Weights of a small GPT-style language model, trained from scratch on English Wikipedia: width 384, rotary positions.
Each number is 128 + 32 x the weight over the matrix's rms, rounded and kept within 0 to 255. Layers, rows and columns count from 0. Numbers have three digits each.

# layer 17 MLP down (transposed), 1024x384, rms 0.0668, rows 298-322, columns 0-191
131166117103105102131154119160163140125135116156076134082145195167129066040161153150096123115142129152160168135121146115133113104110183166161102074127131103187150087128136083147128150116116110122117194155128117131117092114078171125133146201148184104181168097084240159157152136113141112128143131159189139179121148119107133134114126125094138155153159068076195128128124145137146087091153142127182137117185115130125067188112131091159088152138135099132148096108162101163153154090105129142121130091154171161128197125213138127150051161128145109126201163145109114129067179131158145158
145081204124168137129107138121112140215082122094086124114109084049073144163134156096071172125138119112138180155117087075136112127126117141097087134122080181135105115095093143092093140114088127141048136136140093096126120111102162042153069124078125110141121169135181166124109153106140173131123146142133130123122129137147112167168115082098169091165183050106129204151112147104118126140152082096154149086105159185135144168105105092131147146074143064127112099108150132147177127171197138124163111111121177176130168106081101111147161157130115091131095063142163110110167109205143117071
135128130190157082178107191135095135132084118110072105110210107073131089095182159117113131130153099118104137182113119122126099113107134112087194160109157133116068102137160135060112117137164115119135100168115143152145138129086085102131134144113127088121110052150131103126145082118095144124107117137119144141121125134110154099176107155130158109190162095134091172154109123149111179157121123059143210156119110135082137141168090164136203116116148151108140232132157088132137122093102071137116130154185111111139122173147147083125097152129135142082115124118097097117141102140116125116
180141142140098196119133106124148088115106128178174196118157108130119116092105128119130201208069048058099126147105157110139173100091153109057113121131171057150116144166113128135100144099105171126100113098105112124089157116070171126049144131133186165126127177122171144116119166142141123131130148137143121101141141074174118111131122150155159152163175118131104098071131106102111101162193135176057104178096145103170075169030133170134028173172079117121113120135131151115144143167102120086121130124127121110124153155149140109143102131138108119134101107118073083104087142114124146174
146156136134135108126107086083129112147113150169172121181229115094108160137160131121137106161049107119109157112126092082119138143056168167122085128196172082147063153143099114120139130135132168107201137142177109139205206204081113141134124095140158175077092150144109144031112124146113125151154094103132160106106165154160114155164152080119168127185090209145114152137130120134122152095150129127119121138133198115157115154060075173091154137127180128125145122121108068112091124144165157099157073150087149121121116177149147147104096124088152118082112074137133169120157106142177138140
152139089167060156137159031139148144124153160120094146130147116149111106062169106099130101167141119150184126121145123178156106160078141073136108193040122127151128089093136133120136160175109161155097156108167166117108141145092106114145139147102140162105081156102115050107158088174110101170169169117085175101079096125148102108155122106114113162210139152076148173080157063076173131169109138096180101090109131081154109096160139136106148108074098132130095174119094116129092115126121132132085121079080167128097119135147175104116120142111127134141120132151119123139115082097150123130
161122115125153067123132118105094165121080080129115145097195170128169109156135140140088093149103087192126137154097167130066187106118069150113210109135095124112117119132163127126102150086113118088171157107098162131145110102131132102139152128140089133124164128121143102050147106120083129061172074146146140079038084171132106069163149111138171119178096124141102138150102162159081128069173078140143120110114114066131138099096081099172154087127149127097045156103160097140067115146079130158152153145185126122118175133199140097112134160084117116106150136128094134101157112153151098135
149098152090168151134079070145099182142097147131089113143125078108141126096138116092101120082080134078102161131147195138180123180181107112153147095131121122108155101120124111081113165112145100147116132122148100211119173049133167088107172191155196088154112100154104085102091145219053141088175169096125101151057113123146089158151080138119144149162082128068173078147124094147140068117189162101085140161111126116093105113144122123151151137117101126132123147120190113171162050114097145151102146132209139142114100144088085148120097088113098160148158138052123157162080131124147088131
087122154166131129116106129112163130101163097137110166155052168129175132154110150159118135160177134159133151136116189158109171164097118142141090103140158138176149150133135092139155137134168111186072099137055105113069071142111158098157135093108143147087087087177153064129141119159121105148110154102183146070131128165124165067113146118175145176117166137184093135111113132073171098149090074109172119124110142066070166167130137149137148082160130159122163115154121108090096157116136111125119159096212126104142086092098131149144157161151114143086122169110186145143055208162148152121
101121111083146112121125159150140169123113087108116069144023141084064110147108081155120114132181114156125124155119098121107121085156132141103154195139121130139122128125157200156143129102088087163132175175117087148133120116096118139177096154125126208177189141131138100157161146106127141101165188072055164144112135059057158124143133144182119109116139120105099096140059133116147107122096182128137150093120070146148225109126144124114091183107156107111110135155156106076151119147100089131160210154130129175131073093131089140109067132159124067096121135095109113115156142191138123138
104089103130142080209159141086149155183109108139116073200172126091164213120075128132041137206100092079147093168162148147133112115102115189086149082168077111223139074194111117114151115109197148189153177108147130123101051091106171144117112187062068165206102126120121116126114127152098127109097136087166078139185163073192131175127105046143135179100176142099107122194103148119133100128178144100151166113058079144128123105136121142115106108175173196120094173138128145103101136103183174096092088131166117109105108164105161125103163167096074116146166113136103117146114141185135168141
113154099137103144164103120134121037186106101108102184141143170146118048119115129133146122160152201119178099076092178163126088119151099132096103109184168112140092112107115087104093050153140107085106113138106134125088102144079085151119161168066132114127088151134096174163095142130101119179188115130161137081133096180123118140089103100129128099104137137126124138104133142163128163179120118117126091114194209101130202183087149160101130121126155157212189119131131156111134113131094137156180122151145194146134151152070107091077107186138194127183157145117159115172097112140095111096
160112106135130069119133103137128131144141111201102110118068152195058182097157156146155098111116176098065160141142154179200174146174125089179141093152162083169111129121116086136090103161157146078118129092116156124085146154150133131144175098068160126145232079144146128127095094107099125186102146157159181118124155131080146133141104163198131136098127077128144159148114081072118099141151125100146174068171103172152141114106105076105106115129078193158083121212154091063173131132146098117141130133106136144112126095103123099129096064118115104111182158148182141161113127130100114110
170184091116109140102132140170047125167105154123088137127150154140118117106152099203095098097173092065128118125131141108130133128152142148123137113121021132149126078114140149122079142107106186116087061221128076181070129132114134157106133183174117081118087101156106172092123125110206119190054105121133077170072116132107140139109077101139160081132095094109149126123129094110092118125140125118098122108104148143154133139095124203156084122178132080150131115199112132152106112174166152159076113150095077113106136141167129187107141102232113140132091118137194155164122145182147111111
141115127077152157145124068062123089182174163185132089142080097110100200118177074085168103130112122113102164114105151196034089130099157105130193108159132157083198082152131164126101116145105109147130088136112110130062114128171152138072139171058122108160155116174102146136095186185105152176109105133097093086112181166117112143094059146132138154126142130103124102130120089141099151104139115098106135123136062141156088118102142092096143142096129156145127081089143089119209156089159171086149118114146138135123145118124101141106177147135141133100141076117129158160182156138148145113
115120123157093089117149097151122177103127122170130174106166115146105167147098187082184091114143147160148116133115093078166117153138177156142114184151131070118069207111107198172147127110113140078078070092154116172147147124114130079146126098110158090076121153131110200120107104099126118138140131079097132098098161133153097054158175117116120071123079147095118164142151092178128114119126112107127093135154140144174113120083096109128105139126099134173136131069118167124159150194116153160147146109109091149157152141090090120092093138140121122098131153128176151104126118169171114151
085155119108136148113085147203122127139140034106109136121196133152157049174171138125166119096150174065162101153073082136069072094137176105105132171156105137149153130093145106109149120132122159100129104153145139144152109116141119168089138123060145123119140125163101121142109120145102139113208104158110176181078103153150077051073120186144107125159154078147116124156122125143109090132136163156151143161071130133102163193118164133089133143179174150092153096119148131086068125126104046149146161181117115135133172156122133126082100175161166116151157126136160118089127171132142157117
128148063147123074108110141143119138133147172142074102132097057116160143119133152089207132127074110122145131069133116139150163106138106131160138132133115184178102090135117145132089109116093134117108153196103137193127102119114149144088116101108101189118138096162144091115113115164150110132117095084102128123170153101127106137097122141173137197128138108098127127147132131163148103043118088144096110095181140119125121096128082129153122136144160157129146121115126109126105083103103113114135149153132122138070137113068147033157089112207129156107112154138124137034132079142133096140
142138149080112167052098089201134047154160059115182097128099145121127154086175209118097106187086087127051166140105131097126155103165177092154122167132107168062127183068160133121111154126096191157160168121108098130085088124147120128153134095110186132143143123123156096144131196124103094122073146172093116146138169149105151128119124072148118103104120093119119188160147196086143142112131070153176123142184098101107092164129180170139177128132122112168147099151166117111143026174114112131105119136198122131105074115127083139139089197105049139189174104109113102174170163173197087127
089137124121130137134121100020119158135163151139100150152102117142078131115159156103099082195156141195085158128163146154093148135139161127132138107162139121122120100128104121144133116161092144115110101159156183119100117092146108060124207161169149177114159112152199091151151147130195157103137121104120095148130076142090112127169135141071161086174145131185146165140141134065116100149123171148136128098155166139093156109201148078103151148106149137084084140143093115033075134181117175115067177130145123104163085109143152101134097145130122104127107114075119179116077159146024136122
106085179103156102128127156132194091132160148094146144076157082086105127122120119141098174122129082142097181116109061123063116109109133060080107163175193128126156116153054138144119122129156137126100149082166105073125138087092138138106161091086110140165127163166103128092126139104148146147152116130125120107137047134139125184176171188079076150135103148137233092090120159141139047129114107142133105152132066111140165150107157159120167157118094087142118160113138097160115084141123077110088115096150119195121124123118117160181105065133108100108125064150135135141159170153116194105
154038124166125190121104160135128132195122136174154104122155201135173142185148106120129118122088064113079129123140118123125179146094111136119130187111139114083113092136097143111113079101097125188075098119171173138129111137155129090136146114166122133112149124136119138127126078142094078101114167217090116126136178153128117081112140136144110072090115128164125093148158142168065149141148165146156161175136099162139153145175104202179147128138158149107101110121167095144115081093091123138126098169131074136162148111111104112122172087106122116132074136137142170147129196127102146112
095128113102137143141164123121130120138143134121082116170066113154113115129153143148125115153142153071084098119167115133152126116067112180137184153142153176166090140127091149116151053159101128149112139168132134112123089109120127170117085113152083154173103180193150197128203121149149094178104125151187155215164149110100119136143147128146124121161131071087145168129174128119116137122157125086116086116132170181053122156114092085129170189159115068139153090142097120121092130131113122186105134147160179119113188149184120084088123136115118044182109130127127101136091076158129154214
164148141137105185193125126143117088112131146095131179152093046130199122105101134129138167120156112048112124095061170131093178108118092153098210123113051163168145118141089049121136181081126123154096124153170096086138099092083143158122107140127115173079154114077107147157114178192089148134089106146181129172147119170134131110149132142163152171068112141142126158056107176113165107111138110151188106129136136177078116141153167074133124154139140114155099168156175113113171182093082140113138127192142131121187099096091135144164145109213028084100143178144145081118174136123142097139
134121127159148094133120104097107152045127081141151150116140080155136112129065203150115077163161162040119153151162153118094174160106072205081181102150129092187159069119138210139065120119153112117135130170181098109131123088179084072148150178149228167118177160147173126159117109059135093103117077101119123165106100106094114108115161128030097151145230144122099121139145168098132095086078162182085077103152164132123154084135122174104136091182149167161116135115125110119136063169115177172127079178119109138086174056146149105112125140129160139178103149189127153045152082156118100158
# layer 17 MLP gate, 1024x384, rms 0.0696, rows 299-322, columns 0-191
111142146147107152101121187135124111094162111106129128153139154128067172107135113127112102158103145181123189056100156139109169145167061192055052090120116190075211103162137104135105087102151116154132131144095155164035113124137141114103052204120159125110087128154099180128057112070115171138172155100155086141125106135122104101157183133110182203114106115127135107139076110160128093128017065176147125123126130133173128194122120120147104122127107123147108107200164148161223097109129136090029152162139149144154126158119095135146172166111121090047113136172123175154120106130186118168
041157177152084163115109138049154097160192091111098120071111163149137132146172157150160051079127114102147154090158141133079150199081159127128128101127198111144093086092130155175118135152179073177080137097110148132104086175150184162134091136120136118129138121161126140138138144149143099186125181122108205086104143170097131096120107103089109155176181112128108092153126135158111106144100082122142096149184216123143114163125173127141114098154143168091118148174100177181144145112107120100114208084102109149075125138134159146153113203170140123105132102154142108152173100095115116186
154127131049133086130136157171127091156121095160090166165060120127186120111181143148118153140158112116149110110125102072106158144123160099118080151170133098087127153116112091133160075103177106135103144120149165104144096108113158102094162136157155117158092149202097144101115153145133119114082147192114198130117140102069137104093161183154106117129131167145163104072103181155179103098151114089134143098035117104097125116166164150123187189175089057196155132126104146166142096124170109137125126154140132114138162147050076109177131150133165167105104206155177152066148175123113116136
047102104081111173057098107135078084111123113110152168114020140166048134153132126177125125126078098152109180068066147112041110116090119072094144195128145109120096061120124218061114135139136129151101133132159069142181127110152178047118115156108110099166088125114098142151132121121122106150122126118173140159143112131255118088116108149128136105226150126153096149097062134106100085138127134137182125087079177116153141144178065155161141170105164124110153114127087100158173097153102161185095136122144086138176123112139160154108132096172073201125138156120171172094096122075127170092
103079127119120097113188137098132141119146172134157112112190149155176099149098121132102127160123105113082102132116056165128049123063106106151153082131152076125185116094146114079096160141109170109087127136133112153107157101114143094144096134139191081128131066098062102151116084137167099161091171136155071079129119106163114095124167143133101144142132112144168090127166114119126103101122150157135048080179119073096138157110137141121134136123139106139116108114137105148135067099125118101137132152083162102137211079065177121080067186187127120103076146133109142113117147129157162146
136139110096101173112135043134173091102123111169176158131126141126117152104129108115149133136085143161129080083142090160148186108140111087160176117121120096159089181143084156181104101141138150108185096066163100172167141163134142102089128132139119134126193105093156115105142103130135116097069142167133148131127068130098127086135206164096096128111157150132125088149133084117106129090164180108155105097142166131080156097137106075125121128085122125100139163092218149110164172175143114139098118164062168154146136158113153138163045159093081132139145129154118156129110138124136179067
098189161220145163091164108113093132155148089127125120127071117121163125133166160096165172104115158116136165132115099099182109170124121169070153080080161158149200074123110156117125089061127144111157103163138090081118104105163123094118093108094166082129147136132096106091070086091175127121151129157132154139136143150099104069188098149119140157094158131114171092118157142086139070117116134168178174101129113144140142139161140158121130096139101105118129174123115075128149128152061138058123127141099119154096112161077163076082105183104173128159083135112145131098128131083108134109
141114085166149122131165091089137138114161136148129121134165171122090138103104175131090036082064144100149140146141162185145116126141077149167075061094105158062141117121104155110071171140136152133133160109118121143135111068142110154138092148116166098139128081104135097160139208130128070166077104094139105065115169068103154109108102133155149170125105154179183103193115162127115096098087097136092058137128172083116166161140184102186132086158127203107152090126124158129150106171114093116179148072138197117109116054160094069164081127220157127169169193092133109162129157127128078131
097132113138121126138105127107142177098156137152125169127127128132088160164152109116113115131152141100132093177103139095122163119169139142105128143176136186157162132195121180184122093171130094089144175125145110083187126140092098142169036135152128149163130137143143103166142147122161175061129105057116078102116158188169138160171106162112125148127136107137139065133080147130105119154154130114124130112153092156113128168115187109142090134144138150124142112184166165091154117129128121150143130149127084149106075126117095120142068179166131069160175133152157167093159102152147110098
117111220183088140114154148089081158061155150070121205094125139158188136137134135122148062154126104166158161129084138182138134143109197117173169144112150164148118111109113079102125101166070154108120117122066123136089090081103075164136082129144093088138130115173165112120049129113112138122188149148112115100143095095202100145095118098128114113103121123126116103132140131104158145078134044098132107112080125145080140108087082137169169129085095134214037134081099112152146129081127162163157140149118115138118172134098171107091160125128178072161114155160112133148097060102141119106
173106141104144113146151107093107135085152119125105203109088129150128159137156154156164172135125071031158093132150151159107111149134128128104116118080125122147134173133124145122147133180126186105088122108121122191168172069077105193126118156150067075077129144098127128115154133119089118163114193159114181158170115066168146165157153145119112131082127105080105151163119078149115163084097154129095097126084136117119104103120168181187206155116135080086120120095163071110107139102125091123144150113113096132094130062091138111187171119081111145108142150086155162154063143122149095180
102165102136133101097106092100174125110183160101136131099118178118086131134155104129154134183172086108097143064088103097120152051095179088021192092192131168131135070153116100150117086093060119146098135142139146125121148162128139159077107122181202148150130119102148140100131111072156106153114115156151112127104069127156153164194131119125187182145128118145072138147146111141150146068085164141128125056170129064136122119169127156138094135134096117123137114122081160168148098111132117146090141171139139098212160110084198068107140150150121146106130115100073081145172145079153008130
058145160167121111127129175150151167145154157137113082083149114119125140149155103152137137092090109137202149067131093115093166127153113125118103155091139104048133075124140115101095143160100119070156092138116140207107128094091154094061141168153175119104196115071082136167141104135164104110080119140167149086140138085107117084112102163069176116153148152090177112069095089116126081115127117168107163123118144098088122133131121085151119121102108076067127094154136151150109054131145163084116085109049182100183144110114108113066136197123151106069126196161054170092135128130076119062
116170121110141131161147160133175097062126102131158094137069137116129100102067088126181149124115177152149170159136140151246124106111130099166193092086085103125089116135146194102139119154148115098116126098121101129125120119157128167163118105075162108076104164123181108144119129086105170107104124085182101155105164167157085111140144133089111108158121213109145069111103136100129102087130162126091175104143163149150130115049148072124115180154121143109131168110128069111113173090109064168163096159148135112155092126125081186143109091123134144144120127167160161142140092105098123119
108126115209122085129133131190125115136136090107085119152136149077178144152089128145122158099109118167094174172159139105120131142127117185082103059151192127123134086127050134125184119103072073088116109073166133099096175116140187145138144130178085105132204104086152083088119095139145093176111091094137116173116181116108078112152153132127109163152161123154109111182065137163134166150195064137128140094075135088080134131171167163163123132141150142112145148122076102145143123098049176148100137142084109151103120060128159123166152131089153120147144083118125101125102175164151113133
082131149128132102132099191085103147089098142151114111096083098133108125148088148113131108125115080134132127134192211102129127108117138117144116144151097106068127140090170153099185075128150064104113147146087079143144086175109088176101160122140137120102129170114114090178110141135177138131193140031134098107107141126114151159125146054106099122114133157078132207112122157083110153090072154143133119172135139151108180079112123117172140163099142099137144160161139187121106141141086160140133134087124044082167150111172073117079175106152117138126173156154147108158149144100179150135
138103188133113096101164163195123118126130146145154085162158155137109139144133205116122112120140061207130115152135084177151106081142203129161057085153135119097138142099143108140188106106144144116148108121129118122183168164117118140173179093126096173111155128104120136134128103102161155143093158104116055115109109166117147084162058135125107164130195146082064111125090114119109157068108138150167149206128105155133060110149105059155146199103144105157057117106196104169113156092121143077136100099130114148113109147120144154122115128120132126103089147082162146144090129130134153152
079135095124158144131109094155119174144091155172153140170139209159079080119154137134125161108144117162122149116115105115161122127184146239099107126135148145180094091110113088094166123092120114075097095100143108139150178120092151117122187161136140072096161081133110111141141141135176142101146150122200086151099116129160119133050142057113125147160151119114209077075196148095132136137145149097125118082069184127078080169220123102128111075137104107133075078183140113134138142119143105163092140205065183120178166057116169087097169146124141190083096119145160124106192157148153139156
071196104184122139102119107105132069114103093098096109096154141093106149070161022168100189117090073138156157138140114119162105131120068144173164067146140116187129119191079118181150096131158103112113138164215107113145139094116140154145234127147089125147165158113184144106122086078155146111148148147135116151182141184167098133105115147182134140130137127122163136135133139137141109133109203159162041103126073093111087183172153152142114115129090127101120120121096129081141107156104121111147126174101184119118138121121121099181148152094159130128092066151077113108086161131126129105
039111196103147196129144096078134097105159164177142137094105133162049163119131170174109214132161085088107128134137150126104124132103117111141109078098128176105116123149100136148092133090135175240124015161140112118103196073105066125110125113186113151124142120107157092114097097125125124077129102141139104111115101180188161092096103147102128124166115112083148061092132138134128171095146141065118243059148146163174125124157097157114148124123099140083074132109163126182142150127126155164085171158133112073101087130123109178116125137141122132144134126131089150090126161128145104098
135116129155127163122112128163141123187064139132115134091140154098160133152137087105077110091105119133155119149092128139127174142115112116118129118137131154150124175162105131099098139148136102134114131117104131114173096162175093128160109153112091183123117126097085136164084143141125096117115115161098162075146109145101125145085121093153096176106135070110108097148134180179126168136105175118155160156165118119160102089133075144193153105076066118058075175150174077112130084107117168139111139156087096094119163123178102148053120109154057153132112137136140104148165137134114144147
088151140068138097084171210125140160149094123162093123158125124159109163101123158122124136167157128102134140090113146173187081120101152102129152096085116148114095102179187134140125105163129148135162131093177100112116122133142142123119095122130170108096098135133100059141165114171139154136087142100101131120091136141103032111128113119122092056130183162172124122139139111147151121147115124169153092156187122103120139124179087160154136112127084103111129104093135077178161077144138195114063111079143161039125149163134160094181124089119156185138128157194111120117118140148159138177
122112160128179152146103136165094120167132087156009125147099133124076109164072106162146175146120115116070159061114117118115135211098101186181076107095150076131176086102128136152146070117106141154121152133130080147084082133077119183141101121118120097158127095154103152145121106126122106126119132077124117143101104106071142095101091101060164146119078160093126174158083175101121091131136154097123142094114134113118132135155131149112165162126172185149124102148104197096090117146154059205110139115134150146147123151142170132077195115114121173119131138125138091168100146052082151152
085118147129120087073095120087138126135115167136107129107101164090063089158146150125129160121141122203163122186108117100104187136086132136115101164184135146107000141097137166155124137096187067115081080098116169114105071099118162120151183142129174117101145122141085102138095112101145120095173188172161131154166131127061127133114076096108091143120115118129163143140128164105113127108115164172122135121173169071160111090042132139071120138133196148148079102128149079111154137141175161136110157077148148121133180151172094063105123107108155080200166153133172138201127170132134062048
# layer 17 MLP up, 1024x384, rms 0.072, rows 299-322, columns 0-191
147197108147144112103157173150076131148166133128151110150114179177127171143184107133121077201158098125112158095069091187136160127165075144128147166195129112151121124129129130065175132137142127115128094167134121156156128074078124134136097144112130139151137108069115145188117122107077175111112089150117170111093079114104052152199158180124090115101121162110150122063147121147081061166131099138106075120132164102157146154133117137098117088112066117124096079129135158132130137112153125088087112094166163090121146147153119151180144201168140101134129139175150160166116148187186163132
073106120102157182126132162076155162157173156013106124135095051097106150124168107137171118101139127168098127128094142140157107126157127069122119126171066156129143107126144159130142075149145110133128136149162116164096166111143090135105145089115134155150126165104120150146086097203085126192133113137122117109162118118083181158138116137126161122116141142084083087097181086114124115120113111123107109144134162110130111154134141122135131129158113097132111144101053102085131119144070171148124127099122118146129082101131122185152148071120153099120160123167138143143126141091173164133
129124107111106148117093149124145089106090112147115099069118173127087137097107125142116104152082116111143161168147155184166157113130141148115159148122142179143100168138110206131085097096150112171153140082209101134169196066146142116157070150091147116128102091059172118132154110114123142130149126106047155167116149177192072126129097076092195135168134123107145165080133105123136079108152056107138117157143172120073131069116162171166164133194137087129112123123121107100074126195123100128130136122124138165057080108169081141093128110142135167093092094093129131128128190078212089119
098194176153144129130099120149085164152096118120152096133147161176136203142138151159115111111169139111125194118091187150098136126086135143131157154157101113155142134127150115147083157101061155129103125095052098133118120075168115083111166103134116181117097129155151117065136091110096106121075109168144132146153105127137086135094165149091143092092120061181076115134168086156145126125139177160116102201134137135115153161158120138146075157153149071157083083159178152117178086159161110187109162159124092108166124152084085159103113124157080120091154133089106162107119119065137080139
155101176094145173088162169063058150158187102136139068153109122144111102128139154160155098091114115119170134145098107112159138119157192103130122122174157108123125123170143146122083101106148110117154091125114117114131122112095146180115150158178086115142159118136148111134130152136100180141090122087092110074167113107154127152102125085132176134128120150124108116115144159203132109141129110124106157173108130122118110107057175129176107146121172081120126145142148087110137135169145143168083108142153135159098123099101127073124182197123125116168134116123081123117105129126117107134
157111139137127116129116083140085115064156140167117146131195125195103122104146177075153170114118130094117106027135119150161132125118101149114134084165152167064129189120140184137144106095151116111099154081102155164127152177101123127154091113171150173090191166170114160153089176162108130132136175174206109104130137094149070124062171112148151144155081136089103114134127070095153116069069134126104164139184190141137075157114175132122141106142127088181125120121157090126139152101149122114040117120116086116148148151131098091116150114162133109128142113054102146136076191086112137104
139173145154136155133160081153133138126193107110193151063132113125188108162088154135149127098131088184173122055122090101165138149170160166122119132112144094158132173070160131131145132156166151130071137137148128152152094168132146082047139123119028180156144136145048108126117140146107167164126120094068160171141096114120160075133163201111096074115132128155141125123143155118167147176162183157180162149128133122144141076176119121157139108173138133118108126131100152118138146203155112094056159127171124163138099160088125111088124170139125134145153142164151106071150135115054109089
134175094148126178168129140153160128068143106121133136137090136113146152114136126181157127107122098116179221097176119136141137145084090098143089105122139090082178100118210148096103109137069159108128190121193059110095172120144094128144123161148131100212104174121128179169109100100161105090122102163113110141094135136135086138169121120139149174060132138093133106145105229124171120087138141123105136142114214091176130134135158122124116156104142118081132136076184148098096135158202170077149106144062117130089148065177146123156181110069113124193130141113159093179091111104094073131
081194127138082133120124157112142110115093097161100202160072123107135114155093206142058112132109101124118122124098148078161110121140096115137167152097131118139111145182161098116097116111107091113147121157133079198144186112097095151170081177137096140155137136111140163111127104128083167130146088097153189116142165101131102112118131145151149148178127054138122133116129142174097098186066135111085116151087126119141124110147153112129118119141147105149133092183117137086164107151140174141195138068111125158152102062175079130161142097140112069153128125078151092182117145145106108107
104169207079162104156076101137191120095162116140092113092120149055123144089053194157107203105160112138100117169161069145183163101126108130115114166134143144166144152120102206161087151092146135108128150182154132109124149110125172136144154144092125076155148120057104115142113100111087108101091103116105111127171122191103157158142106161134095110106204127158143117114113121155067109119071185149151185136174126108118114099092105082130145107132107139153159141135100138135137127116093108138093153151115156096133104117127167067136175146156077155058090072077120168120087142164126134133
120136133111091071178120108161069147093116109129095116148120128100139216109175115142144033146031162119099145139130136066191087127111129126165062124123098143130143144153114094187119109175115150116147133166106092078131154088090128171156154105129076074092096131118130097125171048097116154165132077134107134103114140164133147159146101094112145167112117155167080085158103094138122170158210113162134119102095127088168187118142127115095095068145179116108061147166148130134174073117134080110155141198124125109091162142102111093183113129099138104135162190109123127177153141030128134136
103124112140130112073098140093147126148147163128102102092141104090127092120181125149149062136148142201129092075182068150097112097162191190132144125160139119090112105184123146128119102128143100138078085133131158150110140113131131120090132200187095119121100122151124138071104152117134104126117146142085147149099087116123133139109179090098146094196102179083149152179115119165120125101094141111172107159123067114119126159117128155115152148100134118093117093066106089174161097071120133182155121116131142074151056117146162132125124119119117172164117125106150127139132067125143144135
135127125118090127112156140122174111097136147070171168118149149112135148108197105155071086194130147134160139180131100190121122082102097102153105150127084129111115129147134129136126113154149097095154117109112088141168157138082116110134152125137138083170170122161172110133118120242098192134103117167059157128158076130118142104124142078130113123124158146080178099090164177169157105073160106185116134164176120081164081104160087078064118175102172146124140139049104159158094157128087117115141103122169203215149168104154164127146154149145102111080108151094077156142114142090136090086
132137106123148176149147176121177143139073113116163168162134097173079119103143156118137191101124163168139149140112159123108150102128130175123110172135070188140081199131160137143139126128144126137094154110115218125129081152142097145079084116160158109185138143150154147177194059099161109127103144160105159136133131071136160160093128148131169080128143092127164143108117196120189117116094099154152127076071121124139158117128094104185115116164079101124115142089125145072109130080095091108108058123128154148145136138118177167137168123128089119138119098075148132128161116056083108102
154101108118163107138146150157144160183132165115210101171170172139116138152088123136163181128117154201127139110118170109083150108179171134066100142160119146149145122071112147173169134088130056117166100077066131168066193091132134148131170110124122108135142097026126102204162103178095169127122141108171148161141155141144069155100145121135149157151140135169148091108070116108183152131158118175157181151104150187098140136140167120107182099144108089160077110100124138101123099118182131122185125130163178167083119116178210151187119166111111140117106179082079150111085115171097167116
083144144164093106104126133098119165186145119150191093112146086173127147098081151148122133108133074151116159126112139102085143071104119095109178111103140124139107126139104119172122133159122129121169133141140183129141144138106141090128113109161092060143177094097151109121123055065144116087133166131114135129151076170142206125143147109110131172161205127172119117121078040153067097133168080092137132193107139098123105145127102139098123106094163119137097104143146139118171101122112104104187118110154155073108111099172084106125113074116101088162136110115133195100112123127107101126
121081133112119127122132059191152105169132093146149128135172188078138163156110100111151124095216127174131098175075179120197154126068163102102066110121084129165123083136146127110176079117159119132107118172168113106137099147079168117167184060101108147078166188145163218154076178132149132142162120099131102146152087157154150159148087113139081142155141114171159131117125108101132094092113126189120140186105112154076100150147080088168131178128198111206113134124137071125093186069156106094191145127107177140146070111113142137080142151129160164125143100142133148118106115109116169168
190162154144147118087094130155123143146146133107138165106100136205139161148165250035178113161157103113128149162136184163133109157164142136172105111127123141144105185167182123036121152110154147163096091125120130147153110126134159119090073074136111161175151127138053080151097093112147139116163096130115124103110132131135148131072137076095141108119063139156093135154148160123120138086112129103137119108143150138108136084095076127112061122087141126123133107111144115124159146126101120125106143129146177129118141152111080175159135117077172115120092072136098162117168102084114155057
080149112137111169145078131148127121136118129118097143143091079092116119110172133093134118091127138150140098143154127142166101080071182087134123122118120046129143054131106151097116179154149139132146129126054137103157184160066130158082163074121160116129171103097119169129129167152090131093101133108117119133112148156166135146182161134106139143095119109108148149159069138170154144119061166106087175158119125164145091097095125133097066178095127096151089150174126129169182131146124040134118081168151157099148180150125125144174113078079150144113130146144121124134107149089208115163
088155133083126109171102156164197083120132071122101113173159161127153093097132122150140136179097156121144127104144128147129099108104161136178128154113122087116139112099141187117145098108185084159109124121189099142113127077102118131136111136139177124104154080165144200118133117090084135096147039035173153101152139121071144096105121138132119139201104109180086155136103142124122177134146147172100076105113115142149142095152136144131166131135086087097125137159098174157195101124196159167090177072111198099153133088099133061173194182100113122118173088112075137096101104126152107104
125162128122124114157158123116131139119107152094111157129108087106138117113148171086142109128148124128133112131121147143078082150135134101116127117183129137177139105132161107152128122120127113104177109154141083114169145131068118057132142122081110128151109121109091092128145125130130140111112131107129124127173094136147090158117120133072082147142093147131133171106119135100144126152136131091074090133119133144054128154157080068176080133063144107168114109155096121116144159144113113119197164124115170158093101118105156133120120167128101115177164146099105133133142103183121143127
141084098156160141141108135164098129084185103150128119176144142130132144120116086138117154150155108135113108137118121108147145121077101171149135144118132118145227111137193095177109122100059183157115136148116171089100116131121127155124175097103118123157094045122126113132130139114109157105167062156117124106140174123141108119097101156099176127118111100142130150183098169099068115104103104119177140105086080099106055098105143128131059177123121112134109143164109149091132166144115152112137130125112099070079143132133172100122161093068133114141172087081132106170170134150137164137
180133096099094105096146080129125133115148076159161156145131112084180071051110141135189097111109130188115134084100087103126136123164123094141098136102192081111120198156132175118096114106163159136151132146159125145134141119095124140142109155183137159138103092123102189166097055133074148096132137071131142146120104129074175123099103161063141135160139117129129071155133168177115152166157125133059114115113147034138155110146179162112122172142070120069118100080120104114202159182142161131176150124086142163150169084128152092107060174133132125156134094105133135127180125138116120138
124148192086139111165071094136133176120096113134122185083141125130191107121208112141147094081120126098104145123101086052104175175183112124132156061173134076141153161152118132179180107096113174137105124137138139099227132152187096077147090123145065082148179143117143116151117109166137094106143147141059117162121086206161163166149153115141135090141201126112131122128156109079140184108157134143125101121107152189119135134140107162104168147126093048105135128081168114137082104093061149129149071134067122191100155185151099073107109053101118198065166113121129087147153057130164230095